Each number is 50 + 10 x the weight over its row's rms, rounded and kept within 0 to 99. Layers, rows and columns count from 0. The size before them is the row's rms in percent of the matrix's.

# layer 3 attention value, 256x256, rms 0.0621, rows 193-247, columns 128-191
091:44 43 54 60 48 57 38 56 47 50 39 52 53 38 59 58 42 40 57 59 46 61 52 64 48 41 50 61 50 32 36 50 55 27 55 31 51 31 55 52 53 50 62 42 57 39 48 46 52 58 53 51 56 46 81 45 50 65 45 56 47 53 27 50
089:48 47 56 54 48 62 40 45 40 48 33 36 46 65 37 52 52 52 47 52 46 54 59 10 43 62 45 55 49 40 52 69 71 44 36 45 52 40 52 42 51 39 43 56 57 39 48 44 53 40 49 60 55 44 31 41 56 51 26 69 43 37 38 47
090:51 41 34 33 43 59 70 58 50 64 45 62 53 47 40 51 54 59 49 60 48 53 30 54 41 65 56 56 37 72 60 65 53 50 60 66 33 44 51 64 48 53 63 50 66 40 50 39 52 54 63 52 36 35 38 50 32 47 46 64 43 54 40 31
090:34 57 60 64 44 41 38 56 46 61 56 36 56 48 51 65 43 46 63 52 61 43 57 33 55 39 34 34 54 75 32 53 44 43 34 44 50 55 69 56 52 34 54 64 49 52 40 30 61 51 49 46 57 60 52 60 49 70 50 68 59 71 50 41
089:58 67 57 34 42 40 50 55 57 57 67 32 32 45 43 41 64 39 36 54 44 52 54 51 53 53 50 42 39 57 33 62 53 39 52 51 47 52 61 51 57 37 54 51 53 70 39 39 55 48 67 41 61 47 62 49 50 41 41 48 61 51 49 48
094:58 60 55 58 63 65 41 43 60 44 64 58 47 49 29 37 55 55 63 35 47 50 45 40 61 49 42 51 44 38 52 52 34 70 41 51 51 38 46 45 50 64 54 44 40 41 69 50 60 47 38 36 48 73 50 42 46 47 39 36 46 45 46 58
100:61 48 52 46 55 43 50 44 43 78 44 52 75 59 69 52 56 50 53 53 55 64 39 40 63 36 46 58 53 52 63 54 55 63 43 66 33 47 54 65 40 50 48 48 32 53 48 59 52 66 43 53 53 41 46 65 48 53 32 62 60 53 63 32
098:53 25 55 51 54 52 37 59 50 56 56 57 34 51 74 62 50 31 51 55 39 55 37 54 44 37 55 45 48 31 38 43 57 45 41 59 53 52 58 39 43 66 56 39 58 54 56 64 38 52 64 48 72 73 55 69 57 39 45 23 51 40 58 52
094:53 50 65 52 58 45 40 61 37 46 38 55 67 36 59 44 57 66 64 42 51 48 38 54 59 39 55 44 57 50 64 60 58 53 54 36 41 61 63 47 47 69 52 48 55 61 51 44 49 35 31 48 37 46 49 52 60 60 66 34 56 30 39 63
093:39 50 51 41 53 38 41 58 56 30 42 56 52 39 67 63 49 58 58 64 55 67 31 41 49 35 32 53 57 57 54 63 66 44 25 51 35 57 43 39 58 43 54 55 63 43 38 54 58 62 25 45 42 50 45 42 44 56 59 33 26 41 53 47
092:43 70 29 38 64 55 45 38 56 56 46 62 59 66 37 46 54 49 31 53 58 56 59 62 59 69 64 41 61 55 53 40 52 46 46 27 49 67 53 53 67 53 54 43 55 56 49 61 53 61 37 47 58 51 48 50 65 32 61 39 44 69 67 43
097:53 45 55 33 44 49 46 46 46 49 63 72 47 45 38 65 52 40 57 59 61 53 74 59 45 61 64 25 46 53 49 54 48 48 44 52 50 54 51 46 40 45 61 51 52 44 51 64 50 44 55 43 65 47 26 41 48 40 28 46 55 58 43 40
088:41 52 53 39 57 54 55 59 45 31 33 52 68 46 43 66 38 44 28 54 49 53 26 50 48 67 44 62 43 46 47 65 58 48 44 50 46 47 47 53 43 66 52 55 62 46 56 53 47 40 46 61 58 55 53 46 40 43 46 62 64 45 41 56
098:61 43 51 43 45 35 58 42 36 37 49 45 34 39 34 55 61 34 58 46 41 42 45 43 49 40 54 49 56 47 53 73 40 50 66 44 51 44 35 47 50 58 56 37 29 47 56 51 51 41 33 45 29 62 45 38 31 57 42 41 51 39 52 51
091:48 44 53 47 34 50 49 43 54 50 31 55 47 41 47 69 48 56 43 72 46 57 45 54 52 52 57 47 40 33 43 51 49 44 45 33 39 29 43 60 61 63 46 52 52 48 58 51 67 41 44 56 49 36 56 56 64 69 53 48 54 61 38 34
094:40 37 49 66 47 55 37 44 58 47 29 25 57 49 60 60 44 48 44 38 52 63 50 32 37 50 36 60 51 54 46 58 54 54 52 47 53 52 44 57 36 57 49 50 64 53 47 47 51 48 41 49 55 52 39 53 57 49 57 66 60 68 35 61
090:69 33 69 57 49 68 57 46 62 50 33 44 32 57 55 47 56 37 62 33 43 53 67 56 61 66 62 43 66 48 46 51 49 42 70 45 60 59 50 24 58 55 48 55 47 49 58 40 40 50 67 51 58 30 58 63 40 59 60 36 41 46 45 33
097:27 70 42 55 61 69 56 62 54 56 54 54 51 52 44 50 57 41 68 47 53 62 64 31 50 45 42 50 53 37 53 45 46 59 31 56 47 44 58 41 38 44 56 62 36 44 63 43 67 46 31 31 31 66 38 51 58 44 30 44 48 66 45 41
098:61 54 44 40 55 39 51 37 53 53 40 53 50 57 50 43 60 53 46 41 49 58 43 65 45 48 35 53 45 65 49 51 37 56 60 43 50 66 34 58 65 46 64 55 20 49 40 58 54 53 41 50 50 47 45 43 40 50 48 69 28 40 38 48
089:69 45 74 58 48 42 47 50 44 42 49 57 36 51 54 50 44 36 51 55 40 53 50 53 35 29 33 65 54 50 46 55 57 52 48 58 56 51 46 41 57 46 52 57 44 52 44 48 54 54 51 39 56 54 56 59 47 54 41 54 51 41 39 43
096:64 52 50 55 40 37 70 74 29 52 33 57 52 65 56 45 42 59 63 65 36 54 43 54 32 47 36 44 36 58 75 56 42 59 56 63 39 49 58 49 38 58 53 68 52 44 61 46 62 42 72 53 50 40 28 34 50 47 26 51 66 55 52 53
095:29 23 45 55 37 52 51 45 41 44 69 43 47 40 43 39 49 32 41 56 38 46 55 51 38 55 36 45 53 47 66 54 57 56 43 55 50 50 47 53 36 36 37 57 35 48 43 42 51 49 29 45 51 55 36 58 19 51 38 42 52 44 52 45
095:61 41 46 60 48 41 49 54 61 24 54 62 46 73 51 59 44 50 49 55 57 58 45 51 24 52 23 63 64 55 63 45 55 36 63 42 38 55 57 42 39 46 57 36 45 54 64 47 40 46 29 48 57 36 41 45 45 72 66 62 43 64 58 32
093:49 57 54 44 41 54 60 54 59 61 43 42 51 63 58 58 57 39 44 42 54 46 52 43 58 52 42 44 50 46 52 47 69 66 67 65 49 53 64 40 31 70 43 48 57 49 56 47 48 63 46 46 31 58 52 73 62 50 47 54 60 43 54 54
089:33 49 53 41 61 47 46 48 43 51 58 69 48 56 55 48 42 52 61 51 54 53 53 46 51 50 51 43 68 54 53 43 60 49 41 41 52 51 66 34 51 78 49 46 66 46 37 46 42 48 47 59 54 39 48 48 40 57 49 47 47 69 68 44
089:56 55 41 43 48 62 44 59 56 47 43 60 59 52 48 58 39 49 54 61 55 57 45 46 50 30 44 42 50 56 46 47 68 65 65 39 53 55 57 40 49 52 64 58 52 51 64 47 57 39 61 30 60 50 62 67 75 50 45 53 60 56 52 52
096:72 52 53 33 54 42 57 46 46 44 61 41 49 48 54 64 49 52 46 54 57 75 40 57 58 40 58 60 30 73 36 35 54 48 52 43 50 68 63 51 25 47 53 48 61 49 56 43 56 51 47 60 50 43 31 52 45 59 45 46 50 56 45 40
092:53 72 54 50 53 39 39 55 56 67 44 37 44 40 50 43 72 39 43 45 52 63 43 51 31 70 45 37 35 50 58 52 57 77 48 36 43 45 59 49 37 48 47 44 67 37 49 61 53 59 52 49 44 40 53 49 51 61 35 63 61 54 55 71
097:39 52 48 37 55 51 53 48 50 34 56 50 49 61 61 55 52 37 57 56 59 60 48 48 61 56 48 45 45 51 32 58 51 48 61 73 45 49 74 49 39 56 55 48 50 52 40 40 64 59 38 43 45 29 48 45 60 44 40 51 56 54 55 38
095:55 33 53 56 48 55 42 55 53 48 23 33 52 49 62 51 68 62 45 44 58 47 64 44 65 65 51 40 45 38 66 68 65 53 41 27 56 49 50 48 55 62 39 44 47 38 52 53 66 39 50 53 38 40 46 45 40 54 47 39 51 51 50 46
097:30 38 45 44 54 41 35 38 52 47 70 53 55 36 36 56 42 31 64 48 47 43 52 57 39 48 54 58 59 42 47 54 56 61 51 54 60 60 46 54 56 39 45 43 47 34 42 37 76 31 51 45 56 51 43 39 38 49 27 46 51 55 42 36
096:37 30 48 56 55 45 46 53 41 43 37 69 54 63 61 55 45 70 41 68 55 45 52 59 47 52 41 43 49 59 46 50 49 50 45 53 35 54 40 41 55 61 41 46 51 44 57 55 53 52 65 52 51 52 40 60 31 54 65 48 56 46 56 55
094:51 53 62 35 68 39 51 59 57 40 42 67 66 41 68 50 56 49 71 42 56 60 59 49 40 43 44 45 34 49 53 60 41 48 42 63 55 53 63 56 56 41 49 53 55 45 69 38 56 61 37 37 38 55 36 43 61 70 37 24 50 59 58 47
096:53 58 44 60 52 53 52 36 48 60 43 58 43 45 60 42 59 49 55 54 50 49 73 28 64 48 49 48 45 59 37 57 48 59 58 56 54 55 34 55 63 50 56 54 44 47 51 49 74 49 45 30 44 35 58 50 56 72 49 45 55 61 47 49
090:55 71 33 38 40 40 56 57 60 53 56 61 32 63 47 38 42 61 45 49 42 61 61 42 48 43 42 49 49 50 56 24 43 55 60 47 53 51 36 53 53 70 63 41 56 51 39 47 45 53 48 40 47 43 57 62 45 47 52 49 35 45 47 49
099:54 42 66 43 48 44 45 60 64 35 28 46 39 51 52 47 32 51 36 38 47 72 59 78 71 64 65 61 45 33 62 53 54 43 47 56 49 58 52 50 40 45 45 55 47 51 54 61 30 21 42 46 56 39 73 32 40 24 48 45 44 32 46 57
093:51 72 61 37 65 58 62 65 43 57 60 45 49 59 76 59 47 55 51 46 51 38 66 55 56 52 54 53 56 45 55 66 41 61 45 56 64 50 57 41 59 55 47 38 47 56 64 42 51 60 45 47 52 55 56 42 47 49 31 21 53 48 54 64
093:51 65 47 56 58 55 38 51 49 46 64 69 37 61 49 35 54 43 55 52 48 43 59 43 40 49 54 43 48 43 54 57 42 41 53 63 58 55 46 40 49 60 57 45 42 53 63 52 36 25 49 61 56 37 60 45 52 46 48 42 52 63 44 30
092:68 47 60 50 53 46 64 59 51 41 51 36 41 50 45 62 53 43 42 51 49 46 34 53 39 36 41 61 35 57 71 58 60 50 65 68 43 48 25 47 60 54 49 37 62 60 39 53 41 59 48 55 39 56 37 53 49 61 36 49 26 51 57 42
097:33 40 44 52 48 49 47 39 42 40 47 53 40 53 42 38 45 41 55 50 54 52 44 27 53 71 56 54 46 63 52 40 32 44 66 40 68 36 43 50 49 52 51 60 56 58 53 52 36 49 60 56 48 48 54 56 54 72 71 39 38 58 37 53
101:50 53 69 62 37 69 56 50 57 54 46 40 49 38 42 45 58 33 34 33 54 52 66 13 55 52 39 59 52 62 67 62 55 52 78 65 57 37 40 56 60 71 44 60 52 51 64 53 48 44 48 41 29 57 64 49 36 58 52 53 51 35 47 51
098:47 50 49 63 54 44 46 58 71 51 52 52 48 35 49 38 57 48 43 44 46 47 56 49 59 56 27 41 52 52 64 45 60 41 35 35 42 69 45 55 40 49 45 51 42 53 42 42 64 57 38 38 29 59 43 63 50 44 63 49 44 50 48 46
097:51 49 51 48 59 46 56 35 21 47 26 41 48 48 55 57 61 56 66 40 46 54 41 33 67 34 48 57 59 32 31 51 52 44 39 54 52 63 36 38 59 59 28 40 41 60 41 46 47 63 76 55 62 65 51 56 57 52 51 34 51 59 61 47
100:72 55 64 55 55 43 35 31 48 57 47 51 73 50 50 57 50 51 63 64 45 35 49 34 48 51 63 53 64 42 45 42 58 41 43 49 35 31 59 49 50 69 49 57 63 35 63 43 52 64 55 38 60 40 45 60 65 50 55 55 31 78 68 55
096:49 51 47 55 37 55 51 35 45 37 51 64 75 55 59 27 55 53 55 52 51 50 55 61 51 42 50 67 64 49 42 41 47 49 47 57 48 48 36 61 51 62 63 59 50 60 44 44 42 65 41 54 36 36 50 47 28 46 71 52 48 38 61 54
093:50 43 57 36 62 42 61 42 39 25 37 52 55 56 69 56 46 42 56 47 75 47 55 46 29 52 53 81 74 47 39 31 48 53 51 50 67 47 36 45 48 54 58 58 50 56 40 49 41 66 58 65 39 43 68 39 47 56 43 61 50 60 52 49
092:36 52 44 60 47 56 62 56 42 66 38 43 47 52 51 63 52 55 49 64 54 45 47 41 37 53 50 66 55 44 58 42 48 41 54 58 33 35 52 48 17 44 60 56 56 42 46 58 46 52 53 58 47 69 60 40 63 52 48 63 48 66 34 58
092:54 34 64 55 63 40 37 55 58 52 57 54 62 43 38 66 49 52 47 58 39 44 28 61 57 47 52 50 66 47 51 43 71 37 45 47 29 58 45 45 49 46 53 52 51 66 54 49 49 57 54 58 58 53 37 52 64 35 53 54 31 51 49 46
097:55 53 41 30 42 49 54 42 60 63 66 67 36 69 43 51 42 44 46 50 49 38 55 66 38 61 52 31 39 63 52 69 54 48 36 55 50 30 55 48 53 67 54 56 54 40 46 68 61 56 41 39 52 45 46 29 43 41 62 63 40 40 76 64
092:38 49 33 52 56 32 57 66 44 59 51 46 34 52 58 44 54 59 52 55 50 47 37 59 48 34 45 53 53 67 52 39 42 42 47 53 36 42 52 65 47 50 63 60 41 55 38 51 39 61 69 56 39 40 51 65 56 43 61 66 66 67 35 58
085:51 44 53 57 56 51 34 44 43 40 42 60 74 48 54 52 55 53 60 45 63 51 53 52 58 61 43 71 44 49 48 41 58 54 71 59 56 43 60 45 63 49 48 55 57 46 60 66 49 48 57 38 43 43 57 53 68 46 46 60 48 41 55 46
098:57 69 62 54 44 59 48 44 41 50 19 62 47 50 67 47 57 41 72 56 58 47 55 34 66 43 49 61 47 50 45 69 55 48 43 74 47 40 46 63 55 46 54 38 41 48 53 57 65 39 40 44 49 37 61 55 41 43 50 52 46 55 19 38
095:44 31 50 58 45 47 36 40 48 48 52 53 43 46 49 61 50 44 52 58 55 52 45 53 47 55 56 43 48 41 62 49 48 59 38 64 60 51 53 48 30 46 46 63 69 34 57 40 48 42 67 56 54 48 40 46 45 42 64 55 54 55 69 62
093:69 53 42 40 56 47 41 51 37 64 67 48 52 44 65 37 56 47 37 64 54 36 42 28 52 52 43 58 44 44 41 39 53 35 44 57 56 44 40 51 57 65 43 49 51 44 47 52 57 50 51 68 32 45 36 49 65 53 42 28 37 53 55 66
095:61 45 39 72 45 37 46 58 60 47 47 46 64 43 56 59 63 54 49 50 50 42 50 39 48 57 62 60 59 52 42 46 50 35 42 40 51 47 55 53 43 34 50 49 59 35 57 51 69 43 49 47 56 60 47 33 54 64 55 37 57 52 68 39
# layer 3 attention output (transposed), 256x256, rms 0.0548, rows 193-246, columns 128-191
088:64 55 55 58 72 42 68 60 53 59 57 68 55 47 52 55 32 49 51 49 54 45 44 48 40 48 40 62 47 46 55 52 38 46 52 44 37 42 64 49 49 75 56 58 47 35 49 50 63 43 31 39 46 34 44 28 48 51 63 57 44 63 46 35
085:39 64 54 45 48 69 47 66 66 58 46 35 52 54 48 61 43 32 57 57 57 46 54 52 53 43 48 64 53 39 46 54 30 47 65 41 53 51 34 55 44 50 60 45 56 37 52 52 65 39 57 52 63 60 72 52 52 31 34 41 46 56 40 41
087:39 48 48 55 54 49 39 53 62 38 55 41 53 40 66 56 36 48 57 67 50 52 58 52 30 41 52 32 60 27 52 48 45 41 46 38 65 41 61 53 68 45 36 65 51 71 41 69 46 49 52 48 45 48 52 42 51 42 46 57 57 55 39 48
093:64 61 46 45 35 59 51 47 43 36 50 72 48 64 38 52 70 45 60 51 52 28 69 46 53 34 48 54 51 59 50 47 49 59 56 58 34 58 51 51 39 57 63 74 60 50 56 36 61 35 48 46 48 48 43 37 52 50 47 43 42 50 47 50
091:40 46 44 38 52 64 53 50 59 63 41 47 50 34 41 54 62 52 52 58 48 38 47 43 35 45 49 35 41 53 53 55 61 64 52 48 55 62 46 53 57 46 52 64 46 35 62 55 41 57 60 58 27 31 31 44 58 55 57 61 70 65 46 52
093:45 52 60 42 58 45 41 66 54 56 41 60 64 49 58 57 58 52 38 51 56 56 36 55 21 56 59 44 48 48 43 43 56 33 38 42 30 59 33 39 48 51 51 38 49 42 66 56 35 55 51 59 37 41 47 51 53 56 52 55 41 45 55 45
105:37 59 49 54 55 53 44 46 72 46 63 51 23 52 65 46 69 62 67 58 44 44 75 41 36 66 60 44 56 43 57 63 47 37 57 54 60 52 44 44 60 44 33 50 32 29 61 35 48 42 41 52 57 38 39 54 50 37 55 33 44 44 59 43
093:36 53 44 44 54 38 41 47 61 46 53 65 71 64 60 42 57 60 30 38 45 52 57 48 62 41 46 26 48 64 56 41 54 59 66 68 49 41 39 53 67 45 57 23 32 45 54 55 44 44 49 49 57 36 54 50 59 56 62 51 51 49 62 67
096:49 59 47 42 57 67 56 41 67 52 45 39 42 45 52 57 59 39 39 58 49 78 76 51 43 56 53 47 46 47 38 53 48 44 33 59 64 52 64 57 62 38 51 59 61 61 56 39 55 30 56 53 51 47 51 53 48 36 32 67 58 49 46 60
094:54 40 52 43 44 79 47 64 65 54 70 57 39 65 51 31 51 29 54 59 52 50 63 65 42 45 56 49 45 39 60 56 44 43 37 49 49 61 57 48 41 40 49 31 47 57 45 59 66 37 64 36 40 54 44 29 55 54 40 57 74 36 65 65
095:50 51 55 57 47 49 60 50 48 45 46 18 34 40 50 56 44 35 33 54 46 67 43 60 70 68 54 46 54 36 65 77 44 59 48 61 49 40 30 41 40 61 40 48 52 31 68 43 82 41 43 40 45 53 55 47 51 52 70 44 71 57 59 51
091:50 67 34 44 44 42 33 34 66 51 54 44 43 58 52 56 48 41 43 56 50 51 39 55 53 53 51 52 51 41 60 50 55 37 53 48 67 59 53 50 50 33 47 36 61 28 41 49 52 62 45 46 48 52 61 41 74 44 67 37 54 31 56 48
092:61 57 65 48 50 50 42 35 57 56 43 45 57 41 55 35 46 36 54 37 48 56 64 44 52 44 39 54 58 28 40 44 41 52 55 53 54 60 45 54 49 45 53 50 42 54 40 79 52 49 34 46 59 47 55 61 49 52 45 53 54 78 63 63
103:43 51 44 54 52 59 64 44 49 45 60 62 52 48 62 49 56 52 41 53 53 56 62 47 52 39 74 37 47 32 53 58 46 49 61 51 55 52 59 34 62 39 65 49 42 66 52 69 69 43 50 59 37 42 35 50 61 26 66 67 51 61 62 52
093:30 65 62 49 68 46 41 57 59 59 49 59 37 42 57 46 47 42 33 55 52 38 49 55 51 46 36 81 66 47 44 50 53 58 56 58 54 50 70 39 30 43 49 53 63 48 51 72 38 38 49 52 46 42 54 55 51 51 41 49 63 50 47 54
092:50 50 27 50 53 43 55 57 64 43 62 60 57 52 49 46 50 47 57 30 59 48 48 55 42 43 34 55 61 50 70 38 53 61 43 45 60 44 42 46 57 37 54 38 45 52 57 44 69 40 59 57 57 83 53 58 43 39 44 52 51 48 61 33
089:36 39 41 49 58 51 50 61 61 37 39 76 25 59 69 37 44 35 60 63 56 59 28 59 34 44 39 44 45 39 51 53 55 49 49 57 50 45 57 55 57 58 62 51 50 62 37 49 43 36 47 46 60 54 69 34 47 41 56 44 47 34 47 56
097:59 33 47 51 53 49 53 43 56 37 50 49 49 61 41 50 65 59 62 66 55 35 52 50 31 67 63 59 53 59 32 39 50 39 47 54 36 49 62 55 61 39 46 28 59 48 46 41 36 38 55 62 55 78 36 46 58 49 48 45 38 54 60 47
092:37 61 31 70 32 48 55 54 45 46 63 47 42 55 61 51 62 71 46 50 55 49 50 39 44 62 59 52 52 34 48 51 29 49 74 49 67 37 65 59 50 55 65 43 64 62 58 55 43 41 51 42 56 44 35 53 55 44 52 60 50 61 45 30
093:40 41 38 58 50 52 45 23 42 61 62 71 53 49 39 50 43 59 39 62 48 43 47 65 46 54 52 45 56 36 57 35 47 48 50 53 46 32 47 55 44 50 65 36 50 39 54 42 54 38 53 61 58 51 57 57 71 44 60 53 39 51 19 61
093:37 55 44 43 53 49 31 24 58 44 49 42 43 47 46 52 19 56 41 67 59 46 31 63 44 52 62 41 56 54 54 57 57 44 43 72 54 39 56 51 67 61 43 57 42 51 34 41 38 46 69 45 51 65 54 72 42 59 55 64 40 37 36 57
101:65 48 42 38 63 36 55 49 42 60 55 29 52 72 71 51 56 56 56 36 64 34 68 41 53 51 72 50 30 41 37 59 45 33 45 55 57 44 48 37 46 51 64 43 40 37 44 67 40 52 69 48 52 58 68 35 61 43 50 59 50 45 53 33
102:72 60 46 56 24 53 62 43 58 67 29 61 53 41 55 46 39 51 35 48 55 27 46 58 46 57 62 57 52 52 50 53 41 44 54 53 58 51 44 46 42 59 61 46 61 57 41 68 59 50 53 47 47 44 56 49 31 38 52 53 63 53 48 52
091:53 52 51 49 39 49 70 41 62 39 53 63 64 44 50 47 59 55 53 36 49 46 57 46 62 52 41 54 41 43 47 53 33 34 39 66 44 46 47 34 66 45 52 73 42 39 58 59 43 44 55 41 66 52 49 38 48 58 42 53 59 46 34 67
088:65 54 35 57 63 49 41 50 44 58 40 40 52 61 57 40 31 34 52 48 37 62 68 50 59 46 33 46 62 43 47 34 47 45 32 62 73 39 66 62 52 45 45 57 57 60 57 44 51 49 52 52 43 46 62 40 46 43 50 62 54 48 49 60
089:61 58 44 55 42 52 47 26 54 50 44 52 63 37 42 76 35 53 61 43 42 55 37 51 44 44 39 40 27 43 49 61 58 50 40 52 48 54 56 56 51 53 49 57 59 69 27 56 59 48 42 41 52 61 51 49 59 41 52 62 54 39 50 73
098:51 65 64 47 42 50 61 32 39 61 44 56 65 43 49 50 42 46 37 49 56 46 50 59 63 46 54 41 45 40 52 62 63 64 57 71 55 71 44 53 61 51 51 45 50 38 64 40 32 47 45 49 59 45 46 45 58 54 55 54 53 67 46 31
089:49 37 43 43 39 61 54 54 51 62 54 55 57 40 44 56 55 50 46 47 49 48 51 40 53 46 51 53 48 42 54 68 45 51 24 53 40 56 49 54 51 63 40 55 34 61 50 44 61 62 55 56 43 63 42 42 52 52 36 65 74 47 66 50
097:63 43 32 49 56 48 65 39 44 60 44 63 41 37 52 50 43 66 37 48 55 36 55 54 41 40 62 46 78 39 63 30 50 40 26 66 57 58 47 32 40 54 44 68 61 47 55 44 51 54 24 38 52 43 61 55 48 50 55 45 72 55 58 43
093:52 37 54 67 55 56 50 66 47 37 45 45 46 53 52 47 42 39 35 69 55 43 38 41 55 57 49 65 42 58 47 74 54 36 36 40 40 47 41 52 52 54 49 37 47 53 53 71 46 47 47 45 41 57 40 68 63 44 57 42 52 41 32 65
100:52 38 51 42 52 57 56 53 56 58 52 44 70 43 52 40 48 45 58 36 55 43 58 45 39 36 41 56 39 53 28 39 61 35 54 47 39 51 73 57 47 56 28 45 64 31 48 79 48 50 66 61 56 59 62 57 50 50 48 65 53 54 65 46
100:61 51 49 39 37 71 76 29 57 55 42 63 51 49 50 46 45 57 61 47 67 51 50 33 40 63 55 45 52 54 54 55 51 39 39 54 58 57 47 51 45 39 62 59 50 56 48 57 57 53 44 58 49 26 60 66 65 48 55 61 62 39 46 67
092:47 33 48 53 48 52 53 45 61 45 66 41 41 48 45 51 52 61 42 47 51 37 42 47 54 48 35 58 43 55 54 44 47 31 49 66 59 52 37 49 51 48 54 42 52 55 39 56 59 35 46 61 51 55 52 60 73 51 41 50 57 74 32 43
095:45 66 53 58 36 30 67 55 54 45 51 53 44 65 56 49 51 54 65 39 44 45 52 46 54 46 50 55 68 37 48 42 53 48 38 68 48 49 56 54 34 61 44 52 54 44 45 42 50 46 49 58 59 65 63 41 61 38 58 59 46 43 51 67
087:63 59 45 55 68 52 54 45 36 24 52 62 57 47 52 47 58 42 60 53 49 36 56 33 35 56 77 36 59 51 58 61 21 28 54 34 59 36 53 51 62 53 40 51 48 64 45 44 46 40 60 51 52 44 41 46 62 51 55 67 64 43 49 44
098:57 49 67 59 66 57 46 65 33 53 51 40 60 69 46 65 47 52 61 46 64 58 55 38 48 62 50 46 47 38 28 36 41 56 48 40 70 58 64 38 59 52 52 53 39 54 55 53 49 58 68 41 45 49 47 62 50 61 45 34 46 69 32 39
095:53 42 43 46 51 54 66 39 67 36 48 35 47 54 45 43 50 40 51 39 60 47 50 45 60 49 50 47 50 48 69 36 51 52 69 55 53 53 56 54 61 59 44 55 45 48 64 78 32 54 48 46 40 51 39 57 48 46 52 47 47 52 49 45
092:45 45 64 74 33 65 49 50 66 48 36 60 58 35 45 44 50 54 47 56 49 53 49 39 47 58 46 55 49 70 43 57 45 74 41 68 56 49 86 51 50 31 42 41 51 61 50 62 51 53 52 56 46 54 49 41 51 57 53 64 25 64 42 60
097:46 32 38 46 59 63 45 46 60 47 69 51 64 72 53 37 41 49 61 55 38 49 56 32 54 74 56 59 74 35 48 42 40 45 50 44 74 44 42 30 55 46 58 48 46 40 51 41 40 37 44 50 44 68 54 66 54 56 45 45 59 52 39 51
092:58 55 65 53 70 41 40 56 52 58 29 57 62 41 64 48 27 49 33 54 52 67 52 70 57 48 30 41 55 67 51 39 67 54 58 50 51 37 44 38 45 38 60 74 37 45 50 54 22 40 56 63 53 36 46 36 72 47 47 61 50 46 61 65
099:59 53 51 55 57 44 48 56 65 61 56 49 45 54 55 66 54 44 46 54 64 47 33 57 64 39 82 47 54 67 39 55 43 40 53 49 42 47 42 33 30 13 30 50 39 53 67 41 54 60 64 54 48 51 76 46 64 42 48 42 45 54 49 59
102:26 45 34 67 36 62 38 41 42 53 60 46 53 49 65 58 58 62 52 62 49 51 35 45 35 49 46 71 42 46 38 55 60 45 56 61 43 49 36 50 37 42 57 53 59 46 63 49 44 42 58 28 52 54 60 39 58 40 50 48 55 35 81 34
097:42 64 57 61 52 43 29 48 57 50 65 58 51 45 47 44 56 54 49 44 42 42 61 51 57 53 34 48 43 48 46 45 38 58 48 51 58 56 63 60 66 37 63 43 43 22 59 48 56 26 31 70 49 45 63 62 66 49 56 53 44 40 47 60
098:46 49 54 51 32 39 43 48 49 51 46 38 49 55 32 44 57 38 45 53 55 66 60 68 69 56 44 61 76 46 48 47 51 56 67 43 68 50 42 45 44 39 57 43 38 65 43 38 53 51 40 46 67 38 46 33 35 46 64 45 58 46 49 43
098:43 55 56 46 51 43 49 65 37 62 49 34 50 58 42 47 49 62 46 57 40 42 50 58 42 73 51 54 52 50 50 36 55 54 62 49 69 55 61 47 61 57 35 50 49 40 56 48 46 46 63 60 61 34 75 50 53 35 46 63 46 45 43 52
094:54 71 59 61 30 43 72 55 36 45 39 66 65 47 48 41 37 60 43 53 54 46 48 48 48 39 57 35 54 45 42 57 38 59 65 55 56 50 58 51 45 54 50 28 63 36 51 44 41 61 54 33 52 43 70 53 62 70 58 58 30 59 62 32
096:55 66 59 17 31 45 43 64 44 43 79 53 57 49 49 47 42 51 38 50 43 51 51 53 50 50 48 42 48 49 73 62 59 54 68 43 38 52 53 68 62 51 54 53 55 56 59 39 50 43 61 43 62 58 29 70 38 49 34 44 57 48 60 43
091:21 78 62 55 47 56 45 48 48 55 51 58 50 38 53 58 60 36 42 58 46 57 38 41 60 66 52 49 29 45 51 51 61 58 57 51 61 68 48 31 61 36 55 52 48 44 38 60 26 38 64 52 59 57 54 33 35 50 54 35 44 45 39 56
102:43 59 44 38 28 55 64 46 38 46 37 22 42 42 83 49 55 53 58 61 64 50 65 57 55 45 61 52 63 54 56 35 48 35 61 49 51 61 46 54 58 54 52 32 51 55 46 60 20 44 44 43 36 42 54 38 23 47 49 67 45 51 55 65
093:38 60 51 43 67 46 28 61 40 52 38 45 57 41 47 33 41 63 65 61 36 48 52 59 64 47 66 46 25 52 53 38 40 55 66 37 58 42 41 38 61 44 45 55 45 52 39 48 42 43 29 58 23 62 57 35 65 45 32 55 42 59 52 45
087:46 57 47 54 51 58 52 44 47 39 48 67 52 49 33 54 52 40 69 54 44 75 43 49 51 50 62 61 65 52 57 41 68 40 38 60 57 62 47 38 42 47 42 55 74 50 45 50 31 53 39 45 59 56 59 47 56 51 48 50 25 40 56 64
097:23 41 51 48 43 46 78 45 75 46 54 61 50 57 44 51 50 58 43 59 44 49 42 68 57 43 26 42 66 33 49 62 48 49 48 57 63 55 65 44 43 48 42 41 48 40 59 46 63 68 26 62 50 68 52 36 47 38 45 43 51 53 47 56
092:48 52 33 43 54 60 51 55 49 64 43 69 51 68 49 51 21 33 55 45 66 43 75 59 47 56 32 44 54 45 34 36 50 69 52 49 45 51 57 63 60 45 53 37 47 49 49 60 55 45 60 39 62 50 55 43 58 66 42 51 51 57 53 57
097:41 38 61 65 67 47 57 48 59 41 55 43 59 52 38 44 50 46 56 45 60 73 64 44 52 45 47 37 56 58 54 59 54 42 43 54 37 62 53 58 41 38 44 42 63 50 56 55 62 49 38 52 41 65 33 61 49 58 56 54 43 55 52 42